{
  "num_hidden_layers": 10,
  "hidden_size": 128,
  "num_attention_heads": 4,
  "num_key_value_heads": 4,
  "head_dim": 64,
  "intermediate_size": 512,
  "vocab_size": 512,
  "hidden_act": "gelu",
  "norm": "layernorm",
  "norm_place": "pre",
  "norm_eps": 1e-06,
  "positions": "rope",
  "rope_theta": 10000.0,
  "rope_fraction": 0.25,
  "qk_norm": false,
  "attn_scale": 0.125,
  "bias": "all",
  "tie_word_embeddings": false,
  "parallel_block": true,
  "init": "normal",
  "init_std_qkv": 0.0391,
  "init_std_o": 0.0277,
  "init_std_up": 0.0391,
  "init_std_down": 0.0,
  "optimizer": "soap_variant",
  "learning_rate": 0.00738,
  "beta1": 0.95,
  "beta2": 0.95,
  "weight_decay": 0.034,
  "lr_head": 0.00562,
  "max_grad_norm": 0.5,
  "warmup_steps": 200,
  "schedule": "wsd",
  "decay_fraction": 0.646,
  "decay_shape": "linear",
  "final_lr_fraction": 0.0,
  "batch_tokens": 16384,
  "max_seq_len": 512,
  "doc_mask": true,
  "z_loss": 1e-05,
  "train_tokens": 100300000,
  "max_steps": 6122,
  "dataset": "wikipedia_en"
}
Each number is 128 + 24 x the weight over its row's rms, rounded and kept within 0 to 255. Layers, rows and columns count from 0. The size above them is the row's rms in percent of the matrix's.

# layer 3 attention value, 256x128, rms 0.226, rows 206-230, columns 0-63
size [109 111 110  99 123 117 101 110 126  94  97 114 106 102 121 109  96 125 106 100 104  96 107 112 106]
[[126 138 143 113 154 161 125 135 153  84  67 134  71 159 107 172 110 122 187 140 115 124 128 155 159  84 125 131 135 163 158 139 103 122 127 163 107 122 159  97 153 132 144 126 162 118 184  74 120 119 109 122 140 116 170 137 158 155 129 140 129 103 123 101]
 [134 130 142 103 106 143 124 115  79 115 132 137 148 115 159 102 125 112 136  92 130 141 127  86 175 131 119 140 111 138 113 148  91 145 120 165 176 120 106 118 129  90  74 127 142 126 102  90 119 130 101 131 144 117 126 117 126 136 120 153 180 159 123 101]
 [170 134  91 185 117  99 130 166 122 151 115 151 105 153 123 155  85 145 138  86 143 105 133 118 155 146 101 114 132 126 149 155 134 105 177 174 103 168 157 129 126 110 113 134  82 113 157 134 138 145 153 103 117 118 135 123 139 169 129 119  85 103 121 109]
 [143 101 150  88 109 125 102 124 111 164 174 150 138 118 125 175 103 153 160 108 166 162 160 129 153 162 142 133 161 116 141  99 122 127 123 121 142 127 119  90 154 128 163 127 134 123 106 117 113 141 127 136  65 102  99 119  80 121 109 112 128 100 116 144]
 [129 123 151 109 159  86 107 140 160 139 114 143  88 126 127  95 126 125 112 117 155 125 142  90 143 113 128  82  90 146 121 117 132 147 145 130 129  86 155 134 124 129 131 115 130 106 101 116 121 109 107 128 143 102 120 181 126 104 124 147 125 163  97 176]
 [123  75 113 140 124 121 127 137 132 123 107  82 175 132  79 139 131 130 165 147 148 125 141 136 119 124 136 122  88 142 105  90 146 116 138 113 107 144 162  93 126 137 170 114 106 131 125 122 138 118 103 130 134 179 148 138 145 111 151 139 146  96  87 131]
 [135 143 127  73 157 135 135 114 115 129 134 119  87 166 114  85  81 146 120 136  86 127 135 136 144 111 120 122 152  94 103 117 119 102 169 136 109 175 140 129 143 127 130 122  81 156 156 159  89 162 100 146 104  98 173 102 159 132 122 121 107 151 120 105]
 [150 142 119 135 131 147 164 151 117 140 117 170 113 143 187 144 126 129 136 123  78 117 112 102 108 107 105 169 148 112 149 101 106 112  98 127 122  99 144 169 112 144 132  85 122 102 141 171 132 134 129 104 159 160 169 149 116 103 142 114 116  90 101  91]
 [116 129 147 131 106 124  79 133 153 136 134 105 116 113 121 117 153  94 146 158 104  93 100 106 123 125 130 131 107 170 127 113 156 118 124 123 136 128 117 142 121 122 136 110 124 153 186 130 110 127 113 121 108 169 111 106 186  89 148 119 122 104 101 124]
 [158 137 190 125  97 131 139 105 150 108 162 157 172 116  97 122 109  94 117 103 138 105 104  80 151 134 126 151  73 147 130 180 129 125 191 128 108 150 139 136 134 147 136 126 146  80 162 118 136 123 137  88 133 150 134  92 145 128 101  83 147 120 143 121]
 [113 156 185 123  97 117 109 100 112 160 136 160 116 137 112 177 140 166 137  90 102 164 137 136 151 144 162 109 117 133 107  95 132 104 145  92 150 133 124 134 138 144 131 138 130 133 106 130 104 124 125 150 122 182 129 112  99  95 110 118 137 121 124 127]
 [124 133 162 160 123 122 175 137 124 112 121 114 154 103 121 141 141 126 102 133 125  79 125 171 119 106 161 110  71 100 122 119 102 135 132 149 143  62 114 148 134 105 119 142 104 124 122 164 171  86 150 105 132 149 142 161 156 140 110  88 119 111 104 145]
 [161 117 150  91  97 118  70 104 158 136 122 129 128  75 150 117 156 117 132  72 132 137 138  71 138 119 109 138 109 130 116 134 197  96 149 142 163 112 158 122 142 142 132  94 135 120 131 150  95 120 139 145  86 100  94 104  85 117 114 129 134 116 130  58]
 [165 105 149 136 171 136  85 136 137 134 160 150 148 108 157 133  85 140 122  99 147 119 182 155 136  90 161 184 127 141 131 125 124 139 146 116 130 151 164 166 138 134 136 103 154 115 138 113 145 123 118 102 176 171 170 129 130 110  90 117 127 102 129 141]
 [161 140 100  92 156 114 134 122 104 108 147 123 147 122 154 118  98 125 128 126 107 125 119 102 129 135 138 150  92 135 144 123 145 110 146 115 189 116 141  67 165 111  97  95 125 112 168 115 122 105 132  94  88 148 154 116  75 124 107 105 122 184  84 135]
 [143 146 127  70 140 115 123 147 188 140 107 114  95 106 149 146 129 121 133 136 111 135  90 118 113 148 157 171  89 157 135 171  80 125 100 164 112 140 143 161 145 166 130 128 145 122 110 106 100 119 147 101 147 110 127 112  96 123 107 115 129 118 159 142]
 [142 103 101 112 109 153 150  77 151 121 146  73 147 129 150 127  95 142 104 121 110 116 132 142 102 137  93 156 162  95 134 117 149 115 132 121 143 176 106 119  92  90 138 126 145 146 180 121 126 171 161 152  87 155 118 161 129 156 124  75 105  66 149 124]
 [128 117 179 129  44 108 136 128  99 124 155 114  98 129 111 161 110 120 144  89  86 108 136 124 134 171 144 142 153 165 142 104 155 170 134 171 169  94 119 125 122 116 108 138 120 126 130  98 141 120 142 113 116 184 120 145 137  98 162 142 136 156 189  99]
 [146 139 136 126 143  98 108 181  96 107 153 117 151 123 114 130 140  87 120 114 129 118 104 143 113 107 106 138 114 129 149 167 106 110 126 154 123 128 176 159 117 143 169 113 161 133 131 117  91 157 158  66 161 150  84 117 138 123 125 129 121 176 146 144]
 [ 90 166 160 151  95 167 133  95 129 111 114  97 112 167 106 140 112 120 128 163 110 119 147 129 137 156 152 114 113 132 132 134 118 140 113 135 128 145  99 135 127 145 112 124 163 145 155 126 163 107 117  98 107 190  91 148 165 131 140 152 130  89 115 142]
 [115 156 129 108  87 161 103  99 122 112 113 130  96 130 114 126 146 119 148 165 160 130  92 125 107 169 155 135 150  83 140 113 141  94 134 129 152 117 107 117  86 103 162 153 111 168 113 190 142 111 133 123 116 153  99 162 151 156 113 159 156 131 127 119]
 [102 117 134 128 129 111  99 151 175 112 118 144 181 114 149 156 107 112 146 122 159 155 137 131  91 153 144 187 124 116 158 127 111  94 142  96 112 142 118 153 115 122  89 147 126 120  93 147 194 156 155 128 138  97 141  94 115 137 111 149 162  93 120 181]
 [120 175 130 135 124  97 180 134 162  96 128 116 122 140 143 136 134 132 103 129 135 118 152  98 120  99 148 151 158 117 147 145 100 100 130 123 128 157 167 123 128 112 130  96  97 214 100 138 123 120 105 134 131 136 131 212 115 130 120 171 165 140 123 136]
 [115 118 126 147 146 114 167 125 112 103 126 145 177 167 106 139  88 148 136 123 127 123 119 124 140 103 138 133 148 162 127 170 129 101 124 142 112 139 135 103 147 131  72 122 154 132 167 133 110 149 121  95 110  99 125 137 132  87  70 108 147 132 123 118]
 [138 127 116 135 137 122 140 144 106 122 114 149  98 113 157 178 145 104 158 136 142 158 137 134 164 150 130 105 166 134  94 157 127 136 153 119 119  95 135 129 132 150 130 127 117 159 154 100  93  87 133 107 108 150  93 135 122 121 145 122  83 129 155 103]]
# layer 3 attention output (transposed), 256x128, rms 0.207, rows 206-229, columns 0-63
size [ 95  96 109  88 110 104  86  92 102  82  82  93  94  88 112 102  84 103  89  86  89  93  94  89]
[[ 89  95 114 138 122  91 158 110 106 164 167 112 147 128 163  91 174 139  93 154 153 160 144  90 108 138 137  89 113  71 138 123  76 155 144 122 131 142 138 120  89 130 112 145 114 102 143 134 117 137 142 158  90 135 101  94 115 104 137 159 145 115 159 149]
 [102 146  95 146 179 138 144  93 138 164 140 137 140 164 109 121 121  93 135 147 120 108 136 153 110 141 123 103 125  80 104  90 158 137 129 143 156 135 128 134 130 168 168  90 165 165 152 189 109 116 147  95 105 116 100 142 134 105 126 104 104  91 150 131]
 [ 89 111 141  90 121 144 178 123 120 129 124  61 135 146 139 145 156 136  98 156 127 106 133 131 128 152 153  95 144 131 100 128 179 153 114  97 134  78 144 146 126 150 156 101 141 100 168 122 163 117 122 161 105 129 162 127 118 140 134 131 149 150 139 162]
 [162 179 123 164  67 124 138 111 126  91 115 116  80 141 132  60 138 126  91 137  84 125 136 125 144 106 132  96 147 126  92 151 130 120 142 153  74 143 131 153  98 124 124 128 114 117 147 118 149 134 158 112 131 150 177 118 189 154 120 138 142 117 140 123]
 [ 84 116 118 133 129 163 141 142 107  84 113 125 122 123 122 118 131 119 174 147 109 182 127 160 129 153 100 192 136 110 145 103 170 107 106 137 129 159  69 135 104 125 127 110 136 170 110 116 149 136 139 137 151 152 139 102 131 134 136 150 147 136 112  90]
 [122 153 157 105 149 114 138 102  96 107 149 154 126 104 107 124 126 116 126 118 118 165  97 127 143 115 136 112 163 139 136 173 103 138 100 129 131 126 106 107 128  85 107 129 143 109  96 104 144 153 166 127 119  89 103 112 124  97 118 123 112 133 203 111]
 [109 115 113 147 102 100 130 171 157 139 132 144 111 129 113 126 154 119 119 100 175 143 152 138 122 142 100 142 153 111 133 116 104 101 146  95 127  78 123 155 161 120 110 100 132 125 111 103 147 108 104  83 134 121 134 132  93 134 150 151  98 108 162 141]
 [123 107 153  94 133 150 116  99 115 109 175  84 160 109 101 135 147 155 129 165 155 132  94 126 130 111 139 116 103 133 144 124 158 126 151 160 150 163 122 120 153 144  97 121 139 131 130 125  95 127 113 149 111  78  83 124  90 126 105 117 103 170 123 139]
 [116 173 109 138 142  97 169 112 107  90 126  93 142 112 134 110 116 107 143 134 172 118 144 169 143 126 157 139 149 123  93 147  56 124 144  95 142 112 110 149 138 102 114 138 129 134  93 147 125 131 154 131 148  96 126 120 102 112 127 140 138 149 122 137]
 [ 75 167  82 139  90 122 156 140 136 149 139  95 112 114 146 100 109 153 141 113 114  99 125 103 118 175 146 123 154 127 115 124 131 162 128 121 166 156 140 104 121 110  93 118  94 178 119 128 115 150 125 127 113 129 122 148  95 129 150 214  96 137 132 121]
 [101  85 107 125 158 135 130 110 107  70 151 103 128 125 117 147 127  87 104 169 125 154  79 101 132 140 156 114 125 162 139 140  85 139 120 128 141 122 113 129 117 112 133  88 135 169 128  99 151 175 127 134 106 109 117 156 138 132 122 128 122  89 135 103]
 [146 115 129 123 107 153 107 155 115 105  90 126 141 147 133 121 134 131 131 122  99 109 131 119 111 155 107 122 186 156 166 107 178 152 148 101 113 146 150 126 120 145 140  99 174 136 149 122 112 149  97 114 110 121 128  97  85 121 155 151 130 142  81 127]
 [ 73 158 116 167 121 159 164 170 139  83 140  72 125 154 101  77  98 145 117 156 117 110 124 162 125  80 160 127 131 109  87 124  96 133 104 134 132 152 102 126  76 117 133 142 130 124 146 133 151 121 150 127 155 135 114 158 158 101 167 120 118 130 120 164]
 [ 83 159 160 136 105 128 138 106 111 121  92 130 144 134 142 140 149 127 117 141 142 170  90 118 117 145 186 118 165 141 132 170 137 131 113 119 152  95 108 150 117 138 128 179 128  95 110 157 141 163 183 130  58  85  79 151 142 133 156 155 129 131 146 124]
 [124 103 167 147 111 145 136  93 144 127  64  69 124 115  90 134 135 138 121 125 124 120 174 166  98 110 129 104 121 148  88 149 128 115 125 149  60 132 110 107  84 151 118 159 128 101 121 156 172 158 116 120 184 110 125 149 164 124 150 135 121  99 150 153]
 [105  92 129 127 159 139 138 147 162 127 133 107 191 102 108 103 118 158 100 141 164 122 179 137 119 131 120 101 158 133  83  99 133  99 129  99 163 152 118 128 140 122 134 135 115 108 173 181 185 110 106 151 124 114 116 157 153 144 137 167 123 111 112  84]
 [ 97 136 108 133 130  85  95 127 143 139 112 179 123 171 118 153 119 136 155  96 148 116 129 146 125 107 162 127 133 118  98 165  97 126 162 137 103  94 168 134 158 144 129 156 135  95 132 134 131  96 128 112 134  88 144  91 114  95  96 166 111 130 129 119]
 [134 117  87 135 149 165 105  99 133  99 115 125 158 119 140 103 120 118 120 161 122 135 107 114 119 155 134 120  91 125 139 125  90 104 157  84  52 181 163 118 113 142 160 136 134 173 133  95 142 100 132 133 166  89 145 125 123 135 138 131 146 128  80 148]
 [121 106 126 145 112 121 173 138 182 112 110  89  76 129 173 101 112 152 113 112 156 118 171 129 178 103  95 178 110 142 130  89 118 150 131  89 127  95  66 154 129 121 130 144  96 118 151 171 151  87 115 151 108 140 122 135  93 117  98 141 172 125  90 154]
 [148 137  83 124 142  89 121 143 194 136 138 135 151  70 144 153 151 112 103 133 108  93 146 148 122 150 116 137 124 156 137  98 120 121 142 113 134 120 144 127 135 110 116 172 111 133 138 134 117 129 133 114 149  96 163  87 130 121 129 145 115 118 111 124]
 [158 133 165 174 123  98 141 168 141 125 141 129 142 150 138 113 115  99 126 118 104 103 106 121 113 114 119 111 132 163 144 110  69 154 145 111 101 152 143 139 149  88 122  87 167 124 175 116  86 123 105 132 136 111 139 126 103 106 155  84  90 125 130 126]
 [156 143 132  94 138 105 138  69  98 145  76 135 113 119 151 113 118 136  91 144  88 146  89 120 147 141 141 102  99 159 121 133 129 137 100 149 109 114 156  94 127 139 138 140 156 119 125 169 129 126 118 134 132 146 118 154 151 131 149  95 162 146 103  87]
 [140  84 113 103 123 142 129 115  83 126  91 149 149 128 114  98 123 159 137 109 117 148 128 179 124 179 103 129  92 174 133 123 162 130 156 145 122  85 117 137 110 129 138 155 160  90 188 190 141 130 138 148 119  91 120  98 127 159 107  81  90 115 120  94]
 [129 120 121 120 159 114 161 120 142 139 107 118 115 138 133 132 154 141 112 144 124 149 171 161 117 151 116 155 132  97 146 115  90 142 164 129 144 110  94 115 135 134 143 126  57 110 119 143 122 114 132 116  99 134 146 142 103 149 224 121 114 136 119  65]]